From a checkpoint of a small transformer trained on Wikipedia: rotary positions.
Each number is 500 + 40 x the weight over the matrix's rms, rounded and kept within 0 to 999. Layers, rows and columns count from 0. Numbers have three digits each.

# layer 4 MLP up, 1216x448, rms 0.135, rows 727-798, columns 192-255
519584505508516495486478508535461482489489434512430483517531502474494523506485438488496485548560420510542490497520528477518475512501479484502499488509430509515440500502551544567536455524446511
516490579500410401500498529510529538448516493507475486506465455461475511496520520563498555520486546532475454532528501488511628502503497511487535549534529548482516553490526573436515510494566493
583451492533451544508536507504528532483520473531449557489487518504404482553543447477561523505487489480534479448553420503513503462531524501562473453483499529486487498444494472540502545431491525
516559502485499505478569560516456549546529557564557522509523580512548490564548523433433465490512469530472503525490505434496490557527426549460516506440500479438567471512498539455429469564548533
552533522416483480520518529538431475426466541526563491460469501513510496470523515532523545472487528502483533485478525444438437534457500487476509489473531481482502447484507535489494471517458508
529467504375476522526529434444567505501480482566603617520536490436471495419541563465469504427448500562470455579577534467493493557503421512549468555400584504466397525431434531523459515518484477
505492544603530538519491494442482501558390556487481534523530441454489434443467468499475438509578504528551427542444456419524496535539546567482503453540483524536518459443467455506508473418510410
517515499495507493447557501503471554503447471440555553478456534495541526489539481512502537471442514507532523514556493532515435472481452456481490503502558538461502476483549452470468474493485564
516562442446422568480460493541496498521468495482485474461513550483635521454542475540520491491495474508480484571580558486483519453469489491509477468482386474533520520510512512447579466481504502
457519412539558509492498578541529474448506414513566474507520519513493531401525516472473450431530454486450454445514542489552545562553555524528470555484447564514440491499501476557568488488442497
505423484507467518490515495528520486505479475539476562601537552399497559497542583549491517558519551544454420507447547511533541588455543485381466461552442450518488510500512512535518450512486507
489513479475547481515438556462448487502522589425470402537466598436423499483493521548474487526443517465515509525499476471511513503513434516507474517519536465511481442518482518534452506538481506
471545568484542521528522489465534525516567493503497487563537473515508551510537486512458572494548499509496510444469481537504451464534435467456504438509442504535437517489488522555498567497471538
530494521455508563396514495523457508535473566462445433502405447534509480456493481487585531488467482491512515584568544547501434526506454485482506428442530450482477488402563479504470455520469530
447501462517503550460463503555466443426492525500456483527509410501540444496482522467492529557488572488480490485430562519529505537451477602428476470539418462504553436464494545509482432568584548
494495465495551546525468520487492524492471540540529477532523487542556555525525453518480493487590517517473483421410503538513506510527466473540482539446436541502538522516502513536491511555523469
536431567486525470491549500548509459442448454489452462588550464521535441525513509470555516543444485515567504491435466466486511514504496500528521511480542542480453499523470532589467428510479602
515494457509477424477452494447476489433481480467576456461529495514485452619490457469521500562463475581437496399526451535507580442501446401543466523477536515523515563472541506537555532526506528
540515458526476469496533478493446455507479494506489500526471486507537419592546529480463500509502490549604491480466511570475563523490572458497457547521442509547466485523516505436535524499530535
493555534503572542440494437539541533518516433513532399429519489531458502471470456434423469468509537504528420480487506543557532502443499470489581466511525548508575462469488533472566496461507505
533447558472532517498492525479519506513476524562536500556555485473524496505514496479532438498559493526481465489481493530489438487542475545505443525554538513489447495536434410478514593424460512
482599533449514407566504438429433502540451473428486446446551478509525631442520543431526503519526530481553444504539546504420556441402484494501510462474549499499459445484447518583460527530527607
527458564528454477470556475538472531493513470487520511468466574514574509450457524524509603477519547438538455494487477480530449565475567480461492544496519465490523572500456508493452524584612504
403476502529473477559484533504490498515508529548414482553513454452521514496486587493441482409588530516496506447426466535526506425503530554498468454549462557468441507550495515473467468472486521
516500473566536503456528503453536483500478520517471539563470526531460390493543435521448568477444568513487461522480490569461562481623514494538471505444463526543531470496492547560524481539493492
526542454525502469452464531444518520516502496499529527526499476490518541470498523474502455495513436552437553473487528502503480436466472463468453509473455443492501514488428533471524538478460570
517492508489518447521518491505449527514510510526415506474541498529514492492548494521498497535622518523513516476500510519573555490519527495482493532496530523500443528521496491451498550477484474
524430503518512510449489452492521495528522489456424487567462534502438497530505539512471493504533529488462465541450533477504542503517505503546514473613508433538534479536522481531562537575497488
537465431581514551524510549573494493505541469430436459456538473533544504507519486509489497499518500404503548524481534541501467512570477507492478483484518467470469516510506483507475438486439478
464483502480567479534527523537498469553455550484540504432457492531462526462521512572475521520524457563538577509554553416442452562481477471517447508477497454395502553546521478444477498439469570
519555479431507499429503487441508473526518487500513497531418489552467507521448468468512523559534431462499548508464543473468547480500540459498550517477558508544504557554558436576476466443534475
532485478550570506499491577522479505450483466506548521535520439477532450575472537480489527469542481500420530530540430480492570480527507505503474429475472481555476468484512493457507533473555500
492491531475472496504485438506531455424549619477502518539540464456497518447449511458479446472482489490485485495468515462493491497530572531536567504529461508529472497463499549510537560499526544
432426511513499500479531511522523545460435518520521490530493461532541533540529515496487474475452417479513507521451524473486544516449535473491496553554479483442520529553489493437558540429505405
528412479565422443416538496533506542463550506542490504500530555519543496575476435515505544557489480536514466458570531506554508469485537507481499548524413532489500509430490556497518470500469553
497530519556476526535537524508476530516533499490507515464561505468542506529584524499464470535468481557474524491571508481524476572582464461506528475533496596481524442460463516513561531506514541
534482538534497506536528550484524437535516472511473511552512493558520467483497474479521496533490521521511585493521488597469507481526556456617478495490449534539516506502507527539507505458494541
479465428556534483518480470492542510445447531514471543521495436461477549507539417489510498428539493499509473503510528378491477520485480484519415516455515513558469550515534446470509515494515525
579523493554562484486527606521557595473510470522538491578507448495491535433408440512554552473492533495458502441472493535474454440448538447485545553487483506518483504494553478454531416502529476
442444493486546524528518512539436570510495499473488506526540465468515576494521451501551509444523418479447486498487526488420534485445472508539487470513422436578501556501493515503513470471471472
447512445539461584509437430536511569535538494512497484571465570493476508452530510466522487484552548491556523475464441516472426554483516498523517494511535562563499457525496513534552457535507479
530565510508553498536494498542553562518435529500471478494508443572516453520468485454534540534457438538493508492454501538489558584532483467573588422493525463551465581444479472472416492478502519
464474484513532539466514510522470526480463455524512444544535491514483457518475462550476562487456515471522559517504426505504502518502491471414572481486512505490535469541499546463469448520522504
485484507469500499547507461499575461465562509457522470630472512500487521509550509490461490538499508498468474503492580549535476476489510412479517539506553482489466486538546458504461572482507490
548454423543534511527548470476578499535415494490492498438435473503544587499437498459494519477564514466504450541443521513491494496463473532559495549497447560435554515485492443514500491457489530
472445554561495484478452434441532528465528545578522519504509497486594435524479489458479446488502462491530476484451449518523449464470477436483501489484484457386454444520606452504572496468590508
607488467508484515547511560499491491545459502472557454519472427514439553554499452526454481557537488490506531463468499585525459470462522515459538558485511475497538483479591480522473496529481464
498559489424497480486552498522531507447526539483535424429480501535443465481518451575497494509484528520487481544446541498535450452564555521522473523536536537510497546461510481468518525512457458
537543445520497523506475449469529484441564473599524493424441537444454500415494515485446548449430470510615518503536480511475469495498466491503572417478546498535421524489546497518477484553489558
461531480526556401530572536489453591568512502486524525486509513427510537470539504451503544540446504461465464460548541424550518527562536551539500493439488497551513535480443574515466447429526506
521515475511544458518472557438477570545469547507503537449504499480484462501544573504472504508450456496540421512489425493522484493431465484477506528509469461497588486481452509508510437481611456
513434530527406516473495463516555472519492531500530465502517435475472519538509496481550480459472409437543500498441490517614492521520437544472530497453480502455528508506516561484530540562524423
482498516516440475529555494566493501474523440452494474441548491489526496542534539525434520580407527530493522549455519522503513545543560489518469532538440495463546467466584450508494439454534470
495525452545537512479481496516491500413485465465550531589504556506523413515533490513450464453492472427516481511495512497503516471479534480529527483494514499465487489533479504511564494503458541
590515541495514504533455474510481491533445423554555498496516503574465495462510486510483482467435422572467537466483479505538533540523570492580545482439513514509553474531527479471485476526549462
521459527463472503496531464539520487497491506448497514514473504485481479532441500519517462528530554508471483430509507475514571521498535521516527444524489533536478491498474500469575479466516419
610493424508545458442504558495491481463434531578556504477430504509459518474486485468556456509561490496475551505433452427513489512504504464491536495594504504506496487500538482556448483501496493
478459517491512468539466490500499477487574510492532508585496483522568488469502559459499559499498501548474400487482569525476511500552462523488461468461528475442504478522467527481567554531618532
493548429455535475510561396521494507460493449542641411531480539478471453504524475555469518452505504479480585529459487572510411542484524441560478512504529532583479531507620532461481488481509521
476464441530536535532499443536499541547448476449531523503447480493576473453510488507519500509437500461482497531493467521486562472490515546559596447565502515495602526532495557444502514504533535
469458581513534487580539512508496516568500543540460428482487494492447541545526484477530534549528504534492512514522438524495509468464469483454542456469484515485562523460487438509535526497471486
549497592438501481569546502534430527500522470486458477479491464500559545534523469482455527499484558492466531427508440503553472434487499474499535520512557480485448500423485510516504468489424499
503462507517523475422470447520502546541514451511561448391524461499502466478544458529563570512454557532562530516506487540514479499500484493520525516540474489459439442491440490517485539486460505
478530501495570497491442527457467490564511480522517431448488512491482496525529552563481558523473471518517470537440466465446545495504524554476454610474491493576497532524538532526458496506505579
413505474447545472498492519450607490505485554460487456552512544484517551505480487493526524468489536503535520519551531501455438497542521486481424477465454516551573525489485493540495460501535522
573582424511487464546530524510446532448542447491490429521459535462528478471466456572532530590506479436510546447439406480522541491488537457466437486520476569553510542511512445530535426534471451
591546536453421526399559512466476489516462479475458480459495561520459542472510505419555556470466506555518576527513506504479533442501417508466471508566470490484507575536485340496534514478529467
476480431469502541544501519443523425570506505476558536431471463492510457524453396484516477467509504449484494441459523564491518512478503539565466436489490492494441486413470481446519479408519464
525419489583567548521443537433470503493444504496548532606498488495531458485433514471443527591496560469552472547478473550517529589479527477518517442477511521429451491501467438383420496451446536
503482507520536457465498534498411502466480525556515478415473547420512543497468521550521540473504543476468492466509482509544459477481492550432501519451484450379517483436454475395482524441494497
487471479531595460455492537501519514571449494482471477516560528494457551507483480475541451479514503513566497465469514484524493490478508508500405482502532492545435466518456495410432530474530534
497492487476533506508460434422556477460429493544471472470491480471469524555539461518438441491465437530483516484467530567520435522471446494471521487388515511449496518493465466452529514537553525
# layer 4 MLP down (transposed), 1216x448, rms 0.0462, rows 727-797, columns 192-255
491483524520500526463577523502446476472478460431483523437501461531532493508579509475511499511555471498548453536489508491497441548562503500492506494543524486503484473435534507474522498516485564
576467511510475420557511549528487566491508469509498483466533490543479511515572486526484543448466473567561423450536571549496542470497425479467508511511453505451506508538495428484498528524457498
487476486478518534538505445510474444471529508506509472580508451517502506494526432508486504470447527489466564473530507516468456514532532519553493547547514499527473511513474535476443497500472418
514453518465464570462449492470513477438468560512431534461467499477483518456448491475550578445502480508491530521526509531488525492488534492469475472527483517511485506470564470540497575480497465
474433496543474508541540493454590494528496462505475480554530528494500482526506485442452504540501449477527473546524503514547532517517471539460492524492473488480482571498500508522536560453508523
533462461468461555512514525476488490511511490524535614583503506586463476437501540523432485487541490499523509531550557500628516551507383558483502542451551421527402493477499548524506457426466475
426532499436527499515484450495489493474528427542475462521578539523454512572526519474521552511406512528487580442549578512485528447456390495546447542467466489516467473599509528500469527511463508
507511467472500524499493517504453448495514514532542398475546501504509479546499488516509488460477503575551521475469510524452470490560458512560477497469490494521541592439545493507513502488505437
532562515466524567542474472524497518512485530490565526515451455510595534450492420525486487489518537507494496537498512438504582479432503427479521400460432483502551491490476524547562514526545556
522520524431494466570468498489456431427524564509482547489516450511433499499495481500490613492529554443493544504506539449486566462544491423543521442521515483495515507577497492458438506579541590
552526529513535596546506532550524517454437541512451506512544521540523527566482532535498554494495490608495473545523483528539441543499570496452512565567561477545456502530556414512455414428462406
489508469532476529490472474494549634502542447502492527489379512553501456516445470460508484503508493513567509534502522480463526578462446394424560398460546450471495496499556536531509530503493596
553481534477522505501529511532507483488493511440519545544520502482555531445420505486523494520356517528493491500570515558541519533552505423440481522444463512519531490455467492488519480480520529
543509464393510548517515452480451455534468561506421495481474534559496474452471540488532581542465487414509482514500520501533427531518451468505559482480458525504438421484494490489504507420497496
480525490523546507560493456570517482498604498582482522517534486476496471474563497499491517581486509505449413499461585523503532498491503605503394488546441416497572507460447454412460473474521541
530437526520484464466542509491506442510526437496457479513532527449456447484504521470499517533450503489525539616507477449494467544434556534467476488492603444492473444483444512452448503516493557
467466504523487505576509510552486566476531549522496488534482574457471485528456555480500485466437484464546534484440481479472527486503465457433489442520467551480435517485480538438480585560488539
513548497486462514588513469483509410487496442547555556566517485482568537497454522482510557447449452450464484558508590439486450533551496549485477501525505515472546455541468456483524477515497486
497533501424418562533526442474498448467410560498491450477493499541538493515511431482573508496504537471527473500460460418443488535523550526478471467515508379529535460430527586509527533565527499
501514562528499468611480532483507470495500533468504518545419517456514476532552455520487501578473520538466525465504443569505549511534460493475447546487504500559476494509495565527547505508530506
500514443519461490479453495455511478502555504500433479411506527515441499512471474510528488495483514454573518494541470511431546489542539455550511496462473538531597467503480575492592492515479473
448488552484472474467429465455539513461449565495500511507479483485459594539474493512555451476520535530465469462497437429482426401493484546538518491539484556401506524463510503571493585548496470
481542526517546482511551472426439499451494444550490419453474590483503563483535483491519552504479531514551486572485567497463541489487475487480508435474470470514567439500537544450519494476498498
596557502473516499528498544536569485390531558513441513546507423473515511440572561498528441521470483397637422480482494493485456545561422521550476444489507542494461531507474532495527448532450430
489443475444522559476450487580466479460465449458493495530411524475515498506460516537508515447542597548509525441494481476506513484498512489458446530538514450455450539542484526501508549477508459
484519548465482463486590452545405489488517522489485546452547494461490483525574433570619559543509537450481468491542501430487512514446534573493511500481509518469594503514518493483489484484532480
510498533471502432426528457492454464496468506454512473466430549512542514478489496453465457436487502433520501542472460493531525483475470512523475527510501554470479507480502513518526475519463556
483496520520429533509490504462525527523457543549558485488551469545467489512488490490503511428512468534462511470497475518450522547446455500497530478523520543483509455445544502512448489530551467
486451425573506496521427482510476520491508417528505553504499471438486460530442458526483546479501519418441513502525497524543458542538563480490492490492456462525512486572524425461484483526488542
471464523489526485478493530535484427525467555449440555474461530521471496441440463551499518457520479498541502495515529533449520511405495536547498463466416475456529518510431447555564569475465482
476442548507474538569494480502471534502498548486422494485580507497519501565523554545524515442489500438533471503529438494531483486513489527538410471442485449441493488447472548516494533584437457
480522502464505469432493467559470523524475444517491484506498539495488559462537470473510553531523446492559494554501478478517528561470523520395506502511511474554536450554509479512517460502509540
568541453532481506496472547485505466514444403482534547483533484464522527494530545610550492477530487470538452548564469480551522514524454547456482557480558455548507455550557473560500508524496502
496456444505456493505469464530476490535486479455540470513476498456524455514469518472466474444542514504517492460461519514469518477520508450499518473527492502523524514442417549461499504541500567
508520526570404568404500584506443487499451490368591491501583573527520527498497492438486467551465536439508420486520432508513507439512487512523513528545476521491509502513498502499509464443464561
488517454552494478496502543556465530491460539482486543496484498436533510553503476491408509529550505547519495528548448493492479538521495480486506446514482548461523494498479495515518415443507492
498485473503577503441501463520509490535480457479503528471550480649482433487565479505473540535517465472508487545514491442485529496452514513467537504559439514475541474563518521528500530517476480
480507544462532529544464483465521590582526428489517490521501439427536489505570528531508489512519447525492478526509446576508494447414510483498531509561452490442542545517485497448509515532523464
489501527532656574549452579567529567531496477470543517502526458346494479476446411476507452503443480419414509471481460565479526502513505476554552536471543419491522560449458532556524452520495546
493448493553510494469534540530529543558498502524411509536507455458519425529505481483563464452567475554481453452489534446493464462501520445555560512512454635466519487456474495521456478496444485
546433443468538528508443538554489499555533499537554482510388505482489498501484575446507504514535491492527481524497486515516511531488513574476529466535493496513454510470504533562490519506545487
489561501490490503513545503507479457484495521590463454518524487444486539559509548504509556522545459482483458489528510498481507460401473436489421503534373566457493433482501500515532487469510536
544584462445516497493468481520546454512514491508578514519436530494522458525504519443461467507547515589483449504524539483507524503521515512551418498526444498508464554472504493530543488473476490
506563442551441462468446494458524488528505545473416511504487445460541503543541461494512547447466422459526559572505467442468493602519525518543494498533490452524491486474518431500520474471440527
462589551451454495489441505515446518544561527456533498518466489498452430521529449537427487489458506481517467471494542477506474493477502460454470498472474474506460445512512482486435552523477520
471537516455499546488517543563480557514506465440457539513519490556386525518485469572484488491378497547526563444482508490471482440481478472492511403557519472549557540492435500558514526488519563
442510426525493532475513456505490454461496580467486460485460517551487511458490562545537505526429480485523556474477479548516517480468502476514497508488461458522533521392528499446489474493477412
489495612510539467513508405498547528560521479480495466459600458440529542503513489518483457437438516515448474470496485489557516529524441487398526513450484510500487487548533498590499491477543512
454531503477537470465458504548571530450500470494493497507538475549501491579461539460477497534512500482576483518471492510590524485550484461601497462475490492530614544488479556560508435555495480
495514463477458451513543521487443539576541529517438411486530455501499530531432416379505515525499494448448584531509550492442485491519474447492521508442574528498470470507487520530487419528559589
508461554531472517511548419503481445508546449502459471528518457559466483498522440542517463466492501560459561498526514539507485523556482530584487498460521482456362537517536573477466575485488478
452522432487532466460514579433507535453501433450486535516506511578499462506542490566481515545522520495422550479507465511481542516523503484474452462504532508512531559526462485522479490465506493
527484477483519533475448459471534467537509557481493497558474506490454488468475429507531480504537491488507463480472509462539486486459440541503546476459551509537451553505452544518487527580436502
450542491519526486520505562532411455527514518537546474528542473458521458529531462548501496464502429479529492512481505494489522550472502430521562505490412482471534573525448491449509500480487433
517474475449536474512520448547524445573523591466479508513506537453467448513545477474542505439448491464472438546462517522496460466461525495447534491512511539529493549578503561501549500447413466
522508494503551500515519529484472434506480492459478522460449524529517489550466511445485434515511536476449515491467480496514462506492476556515476522464566503530474462563521578469500437458518501
457528508481449524580496450486495492516576543507551501453583440443436492535444550488434536459403547475506459552587534494550524450424503505556545516448493551517448477544492511507493574496492530
537513474455466497482466510460465509490448545510465452493483488502508439546475429475539464541494516450438552458505519440536487444500532441504519500468532528495518485515480509389521352512485493
507494465427530418475471467528451601550561495481515587490533464630509533568481486549437482525584535552567506546457484518475547505468500560488602474499450452493466495490550479489560445577464560
477511463484524528498506449478567506478491464419610546516506498584512508454484486519487495473461443459545507433434449514471491448526444556502548456588470465455571487510500539493498523440461482
506481524506610465490531489536487551521540470546441507493584476503444475597541482463545544489530491524423518485621478506497489478473582490455470505495459523511554488437476505524555497532473539
429513477540539464500407513456570508437488500506462458491522467436442411524465541487575532452564486537527509541422527450431502469490448541538505498486479507503514535568555455514522454538443564
541537453456495516479484456501546504462543529479448491538488531480450543519450531468469518434486464520536478473532418504494525521509410509496497525478491476506552595493498494455514506505472464
485470515494464504504431526533451606376498446582426545484479526488494446505461490483530493488490514428538429514423545452443544444476487522497489483529482457497508410494476514426502484497467512
521479485527528442473455435492495457506544482454479533489479478526463505583548505551500513491552515534520535494515559491488543459438517522478538513470564497545502535533483482528562477529455537
510580503501477386573461535494486551553560468460433455511467505506430473516493440509646502579513475471558567500518488507563520549470465510450462471502519595482482459516515513514541476532457436
548567508496483444529572500478483527525537526521491490506422547505503560498522572422438536524477534494492530545515498465543599447468419541517501504550469467459412558519429435541460540440527465
505485516531557469505478529471475434501511465521509460491450581469556445526500452479495488480482433446428558472453538572580449494554455575494434486482496515478500495449481559517449483410502475
477540486500559529472452518474453565484520519425490533498489527556506486508465462531512520477490493583542538502523459516485551523536515557555461442490461493493488501534515481543521532513525491
486571500421492430403494508473530490468461479575507494498457467458460539477448469523540468424491547519475488475535500488569564458569564460433475514490506531524523483511473490484492517564457474
520494495506535461502484540510543541501473526538379491505510521405466579562460540438496483523516546518438545536495579503545424508489514517458432541508546519482416486524518459502496534471492416
# layer 4 MLP gate, 1216x448, rms 0.129, rows 728-798, columns 192-255
490557506492492409538478496525462527475571539478527476430461501497486529461579496545550510480494496466495388526552488508531550469517480500516520543545535541467519463481520508425573528447559466
538488481478510518475537507473541481538481474551498473523466523491404470506562474451472503543472498552546475509501508489499474546473450518509553464552486502539475554546486517485524552506474435
546552506547553497504480507479556533562541440486564505537491442546591481579540432427476504509506462595500515508464479468521477519527496431501452508459519490500511506604419479508509508518523530
546537537446508457508456524564459525456521517505515552445578512460493482465480502508641467535472491529487537479528489479485475537481491479555524481542490505489482398557473618488515423491544555
418547511500483455500516519540475460528489526527433457589496521487571487564510531451468454543498532458509460478601486521531497443543593499458499484556505403552519456507487519519578525496456516
527496488532506522550492488520580484509502530487556502502536468536511452465505508460487464493526446487537444440507493501452619576429500504443436494547528579492424482522485461446502469422469505
524525509519531500486568507514514565492446452505526568454473518451515507477494497488438550477475449441477486529527488472494491524387510418456532490536507551482478444532539454490456448532434590
429478556500495525502466499516460475467488453469470520513532579479585486498489533519500506610495513483551462479544483495558475502540482514503416576509439521523497495539512417457477477443564477
499446494524560461522504489497491541507497504576511464556491516521487510484533514510479481555529445488461421488516443468536489541490494500452502551420494433567464493486465517562538553478470436
435547565450549487468499489461452469464485590489481525488531507514478474468465513452545490471492508516535533563528508454406493510529542537516498599415549543481484518478502528484527491483527515
428515496585447490547496475533595592494520417576485541467402501503519468485470461446508500606523479508542559534487589544437501529509513443435549401462544524466522504504570548507565522460503596
530518447474495470501465480562516480491484495456508543499495528530474478507482491498514467491359483503500504517532484500549548502514505428465507522483483470539552531457479509485508442526581500
502522466458492530586440451429473546556554511513458527526462521523471524477521480521546461571541504399446468529517528515580498526475403503511585513412453479519470501454527547497480476522515402
535543544543481570469454488484555448482516518530468431516546484460484466551524506492514513555520498474497503535449501450407518559494532470490394487492460455502533485405482468534420490482507588
543506572467443450516555436524536481494487490472523499520537539484511441505479539479494531461491476488470514536515477469512494521491608522476495498521591418547514470448458515512530488530467569
497535582503467544560502499508538482493490495422503528541520490537539552463548545447521548492574470445443460559550487466546499515557513525538532476507432483492534553510581445465463527520499450
426521497481521488509477499520562618492496545449486446562457475523504499496512449503575473507582481509544420529476485436460483446571527577458518423500453448491539593509469523509502472546495439
485541586445412557555488450475518504510463570455486466458529514493500507521486433473607515432503518533478537476496420423471459479523472560475526483525547367470563521455521533584526506574487473
532578561498549522457473470487587511472535407589545483477497464514467524511510498412429537509514476533504442532451525488506433551477494509497598430529480499496564538527485480471511510470522549
522537558426492525518535581539453544479432528498548531514488513502503503543518502451534455516542513528476490472502500519503475466464502553418535475484515553452419510520550413497480532519507467
513551598539494386592463420487503518577451495469523425475529544471541586435506506389493511529528538487535445508555507475475469456468455506493433524529580497514405457550501516541537531526535567
439498567533509549553503449514514506513464522491557510499484497544514510529516540489468573490587509471518447447436488483524509544509604500492468551472469439543486473478511428484427458498577410
561534421472583539442524469498507452498484458466537432483482528516514485505576406495551527534487463522463532494533450531546429455512459422583512548523538489521495433435547536560474496556458552
462453526457484459505457517499535485452485463424496487450458505462542500493468485501516503450455492488537595533529521542501470522465473510479575506503532484486539494518495433488391473437430549
472509452543504479524387570392595533520498506537566513521426523497482513502428495424480473424513405574432529489491532581486467465568462479511489460502455511538401479505454506507539589525500592
480491469471509493485527500445502452496489550462472468452468496483486535521501478507496486482479497436526460516475514530491517533500488521466480483497450539544518514494496454492530470517478520
517428494523501470478531523432534509494499489472470443512467543456423545498520455534502534560476480465501529494477562517510475539502486445535490469557511483536434500553515511443583543578484518
546559519478537521508485522510504442539528522505510512563468481498468446492511524469493491515550529500548452441567446485523511528472490547453551507462520474538508543524461561486464560505524449
493480589547525494496535522527502526521542488555491481426512482478571543510541544469494490474556498515526565485514489494498511501577477460474484498506549460484460509467521534490402466452472545
527448490470518487540502471541529529552484563476457483475545529492446518548605548515421516405507475504591477495516453562559519505490539533514422495446418520456511538461453516485506538496496502
561500479526539460554539531531503483471495469548548546507531446454513461508518532470471454435515598507420501501575550463496543423528464458534451508446492508500498497483540510427506528491499483
557545468524486529496402579470507477548409381459486496427467446496521492491588525535500507475537505447553555502565437484558538505448437518483476515428534523484539435550493473512520443539500483
475495544527517484477515487581455485511462554540396578421467496458516502467554553478531498533463506476508492532528552504482588495529490471510511494493476543530466516576476514479499511485482491
428513534459530587541482514531441528538430481497492519524447478498478464460521546504527508425427524458484482552439517615519539549541475507562478443469549466456473572497493477552490512576443462
561521475523435511487479470481455536500477508508475501461486504546472520491473499489592541526530446553466500519506575519518448505443497474564536504542445537506489552521497483483498498502466530
534543516409475470508432537427520477474530496429464548556517487538488517498544481468489499567501473507478480549521483529500513466453503524469574445536462548526561507517487444558554473486525477
507436444561503483484498450523504485442460581525464483458486507442467551499473437479516468450513510516503507530491486392512478534518468479495465490461524508561402456478537499535478476449464495
484546510462434429539538506548497518439488429509505440563447498472496508416477536518486548483563572552529446557499579500522501516424504523466492476483498509571463458525530465462521472480546513
532506494580485454463556463403591474483511503536558472503490439481544431499505569481516494468439530508497491519480475452558490512519486470441550519505541593454468463492487494470497537565488481
486538444544500505482518494470492515512424579451460485538488515497494510546420434560527524512539552565524537477513462530478456516470452506560504451476591484516480464528458530488489455560375565
534517541570453455493492515471530642482529452483584526516506499493499512512430564535516545522482536520533536512516512487455457476479532544532422553524621535560510551533534414467519490465516548
445490526553574483496545503499495562464515457548494495477518517522454503489466490514541548514461481426448523493536483531502512471461473495479573500505539455510532481556543546497497460512483494
510490504488505471536475542456527516502479489476504516480519435506545520490535512523517513513446382471496564544463543507473508493532481507557476480490525491566572503471567499516525429525558488
560570538459476547535472510516528530505535574529507487506460538560560405524600586509489500488484486499489459426490490504538503616563527507525484480469476422466506497504434464394458579503504519
477550506453542439472421506478512549485488499477526473495470493544430505485598472562428437528490449503533586493456500494485499448467505445473642466526528519635591478477460532561487448507537521
528462451592504450492533577464447540490567558542547496519486453513470441450452490511506493493470496559485450545540510529512492541559561446459479511474518483500493492478532393482490449461453445
563504496489503576521474463398524503504544566481556518480478436529460495527563488535554429565485443455609490499363439514486452552439467481497513510495439541564443548487450482490590550553508453
529450443486456525504518506418483451466590498526563460462397485455453512482488458477463530437415492563495548406526491506462450520483414460489541443460495498517377483487526507514501578531486513
515450521549468447492491472508464475494492393562401469482473487440538500480442530448506401395492470483504544573546558531460488445549429430504479498498541492456465429559470527500558488541505497
506521498467505486484497532516577501456516486518538526471527588473519525504524529395497560454501556423532420513483505462558502497455485505416513494554450509509560491484480499510477482461566550
476461433443440464504491544459620593491504522463524528483430528515552460517564470517453511508446490507538554521476512475466449474483538510506506500488524513518539520476527459459542511499483580
530495491487544467532474518465445584471480495541505491510491574553484484507499516472488495467511471442506529549501489483513500453543551469492476546510458518502502459474541461448520555480572491
477450459559506515528499484497532527483500476465482584572504573466536517466493462493446499414500500510517509524495466479532541501529517489480482541502580572491419435464484488558532505546476577
506555531602469537519455521448440501468412417511513492518499461545497522525469515505453487539513474552509580450547468486523565536497570519550485497475491477471551460458486488489442500541621533
479531449541533464511482521464507461517476503503531478455525543545486502466522516450474507474467536459524510550457465575516424492521431483451473581465543534498485503518548535539420525553451564
418507470445460416488481515483477503457545566565524564437511496511512371502486492456564462537419531518433488545504503519579423553505513497435561485423443506416471465497520496541458440491536518
493537525471508482522493494564503495460484466542480553531550481480462497479563528493457500500479493470548432469465530391491549495504483549520447438492582520483519471496513449561463482529554514
559558479511530464474594487453521446485518429536549443506501489540529432550526421500491482428516485538492520540523382519524405533532514425480512528543523535526473508513581523500517499510471495
516473525445468438524513521471455503474506547467518461484444470601464441452462431472557532457472448482506538486455434494472451500450512498533518526551456509491517520553445495511467492507444476
472484557433465512510550476525540510510469573457404412436426457550543560512526512464554517495537522497578450495434501471511498539478448524482568509499484473513530547480519489512516559485467486
462550440548541533435433506480544531477483471478553478436502552503484456454475478454539539475515536548499531518491515482427474494496454473544546496461518517553541524517564535542504544518548571
539478548501479483566463490527521508463456475494519434475470467473490463460577449572518543521416482492518531437493583523486535531422522526538508557524526552470514452487475570559506496496489493
533563449517496423526523483476517471560505494468496503461502472508513485502567501498443597475490475514488418540453498478523501484518570473570457597425529466530472529509487591531507521531516576
435505500491566497523477495531543524545499540460476543516487477442496515560468514518527524456528461499507487537578488435470472518543556520405481513493502488566479468493450482548535529535475440
430501612468530475558475513515509504501517459487488450527482510459517459509542543444581442518478516514487517525509542456529476503509460505542440480457427445514489441499566572528472466498498507
498485499506438548473510542555474492527473514474528510534456499552513409509532459463500513522520470495508530450510494542531462521499545484454512440497465485499532524540555496511521500553446461
536556577473442494472495540466462454522463497453513525489486521452515508518482554429502481540479545476500556477539517485543497441490464496467505485508513487425492408504492437430503501529481484
493481488528504560474460489490508490516571474493535442502431515487439429575547498423536509491566525497508472489451446504530561500480515521517485445468475476471521526456492494541487475452478514
489517509410453541457535461470590458492494515485480516582505514483468485477531434476499457481521465528513512540449479481492537430530537411510504490513494578578499562541478506603536542562509555
479468511532392499530560468492483542447480503476526558431437539523541470568484517520451565535496482469496511541489476553541552541507455496524533490456452486484524559496523482609532488495557458
479535502500534498486500481477497487503509502511501518534473506534522489460497528456555488440522524466501457465483517446513589494532519504551411483569464508583559491508452516558525552529508476